{
  "n_head": 4,
  "n_kv_head": 1,
  "rope_base": 10000.0,
  "lr_mult_up": 1.27,
  "beta1": 0.93,
  "lr_head": 0.00825,
  "train_tokens": 213500000,
  "steps": 13032
}
Each number is 500 + 25 x the weight over the matrix's rms, rounded and kept within 0 to 999. Layers, rows and columns count from 0. Numbers have three digits each.

# layer 4 MLP up, 1024x256, rms 0.137, rows 601-611, columns 128-255
512509513490514518506485529501477497465489510484480473567482511484528532496475514500484484480482506498508534490471469471526494479495508480500563495483463498489453471507487439485518468507529491488522463521488499496467513467542491438444526511504464491498419484466440495498481533518516486482544511552514521481455471464506475479524492516489532457521474528494526474484526488522470494541553
497507527488507495546480462483539519495536508517513507469472483523473539548498513514488514491518503490529480520500475499461515481477522527493474466509489565518514472478539521531490469470512569513537592476513488529486487522491531487512514485490520511466471522481467513468460484549510537486516494487485494443512516508488510555495501555458513464509511485493460486480498483510506514505524
512562485477506492468446466487499506472492517518457477468511508508471505479466498487464523515525471458491504507534470510490515484544520499568521500474481480464526479451527529462503486471504502509445505491540499549494445502435504513512536540512527421500454482490503508496449513474453477515491521467498528541497505490479527525500495528500452487459518448495529503478535514510525490525512
501524529485550488508554516457466454492484472495549491504447480526536531506520516499519506467523525514485488487475533538496502508473485571471524506476500514536511480483526473520450478522513498486557532486526482496536503455499496506488492455475512497506532488551513502529538506481495505505484467483459474547472506479484474486511532475454485449514551489500490477467513484494480482494547
515509523535506501518468508518504505517463506494535468496507499526514504503445441488510435496513531487510500517484482499513477517501473549549506517510533488488524576455473496507478511507451468516537488504474521521504474506519493522527462495477444498509526556521516567491494540470478507466522431503464491500496525486501474470467469471472458520516506553477493519483526489539499526476489
497519522491512468497528540464486488507507480518481509497455498464485490532505495516486487515455515488516474464553487517498474524483478518485469481460489482487499500491521453530495506477533501486506495555506519509477514492494504506535525466487473478475517519547507485507520450473521475511492502546504518507520494520472527489506487512495480503482510458547527463493483506518515515550495
439528476450490501484483468508463503494507526494463471515490465537513523503505479503490541493517527530529536512491481502541477531507534483536559504501469497492536492531476492466511485462465488518473523499507512479529494490541491526516497489470489488552477513518515549512487543506532539473533482481510522521511481523485524513508538507498518475497487545488479513512480503493499492511548
536499511495492524506506510550506499460432486515504530505545469505509485483470503481514485503535500510509493525494470487500479493491513484476530494495517509539487508511512469472482477514489476491461489576509488483490490493449514474485507495449517478505492501472568522498566481539437491515532482514490456484517506522529501524504500484478473466494473468543460533491484508460505506511458
514510540505504519505496559481484492461503508519486434519511515471479522519463502493474513511540485468471456485491463486478474485507492522470474492507503491465501508506479492500525492522512519497491493527467494568476526536508556480482463505512489551510469468523552531466532476455508517547495475512526500496520521472545469570475499505518512507542515505536470538466499491513529555469492
500503530487520517536516448499519479518520474520498467518507521516523497501525505532513475537531497490484514451470495506490508435509476517479506522519471483482471462478520521493526508521498528525504481531510484495531502495480523453456500533510475511463494515506530499501481514476450510490491495511497489530478503468481528525513503469503485490511486491474554490515521496518528533492483
478472470528508502464522527510500482503484511459530525464512514541497490449526483521548512480494451488497486536492468477452532515500489495532491532477501478506456513477499517521503482502483483542497541504485454471473499535511483503490516505460491533493456496516512492483514488474491574465539495508513548493490524482519470521474495477506513511471462504499474515487515515494486525522529
# layer 4 MLP down (transposed), 1024x256, rms 0.0505, rows 601-611, columns 128-255
484521490509514489526468481506476462520503479524526533489550535512505521468543453524568509537511543486504504505516504557476520484515531469489494514495483499483527543507509538468537500488457456472520505529505497496467519511495500474511496480498486514473532522501543503498472511513543513501479546480478495481501523514492483521505536475472506493539498512467491506532553471525545464518479
545545515508474536508490499516528496501549508475500489487487448495484526532474485460502491521489451464513489475527502476477498488495469497521524493506477476473464533489487527493554495519511481508514521494539452534501495444531491559505487548478485483551498506523539467488503516538485483481481505479461510472549463476503476512463522493506501569422537540504496485483535559510456484501490
496471505525492462503525528569519478468528487522500468506477523510548499471495510525554446512544516509481472517538483524504531488463480529532553523487562527518527489494531446489494485445509537471466539476526528503491496466479423468543489489504489468447440486503441494461498493526497482505508484495480537523473468457466492540524534484477486484457545480508517491483520480509489512511554
443525457453519480538497480475508534490480504489455508497548507467473534501490485534465503467497478457522505493507523495458485483502503457474497522536508553487498489495463521478473506494480478443485484497527479474498444504497476491486485513528526502530521482467516482526492508500494453485508543527540526463531494503480549491537486523485481504530493551531472478502508494513499511500498
472473484508518447500515453521522525515487534533497499491505485522500510460484543517506544503486515545495513445515487533503489497521519508454499493523481543512456490533471520499526477461496451465472476509541485498469529500498517474477490474511512497509476487503477497445525465536534491541468534486514462488494505506496524562506485531502523487463485504505503467498525513511530466528491
509493490481544512519520463509497545540498496496523462505497515507478488506493511502510519516486527512524478527506478540570481540482484526511539494513506460531507501516499551500476536494519502511474535504519497494485482512534493521523480497507495547558483508439497507519431513468463499477464444497494475513545471571479480473503448476492520503486476524503466477520515482499493483546516
496523481533499506502478514506467518482510510519529463472498557520508477550545518521454505520501488509470477514474498505479480484499470464461485474484469476482461477513496493527512507515552497501530500464503476489531541506444512529432476488564483494489507478494521478533501500499540443519507514487518491502527487531513474533492455543467491517521493519517540499487519497513504506449500
558498501504496498463479487451510475491513547480536538493515470522494401481470498475523527492539494511505482526510479491472474543549499533477480493493528438510585516504489412457535519521492509569494482515493472499475494445504462449499496529483492476543518471482491460449512487539468481484475489490492518497463455504489528517500505506538511463469500508471508481472526480456538475530512
473481519513458538474522526539531482502501498527510522519536508509480548493519502474537547472506462478471505490560500507555487495473505498465509502515516501488458510516468513483470488496466457476516468515505505455514484507516472497493471514480477540524492497516537511510476522519515511504506497483464459473472528537484529503499514512491493491499486475516473488510530498455492503500465
514496485468528492484485501503472484528524499506502462485530518498493525524467488535484507521561523479508472545451475518493492497527520502489541490505466524494506466496484500544438498474537504498492486500495488513508537504520537484515513511492502522552505518537455526464452509470486470488466521500494480448502485492468525518484453452489487515530544515512458465509518485507465512505510
496500486499522477535467501557438459454476481489523479522504509510475487512528497512515522532523529519483497538498498499487505501510491478497494511570463531463468474484510492533532526488510531522499489483500503533492511499510516508496502502501490527450495480456510492556493492498522477523466522518489512498517468521490462534454485475471447563521540514512479475527460522484501552501491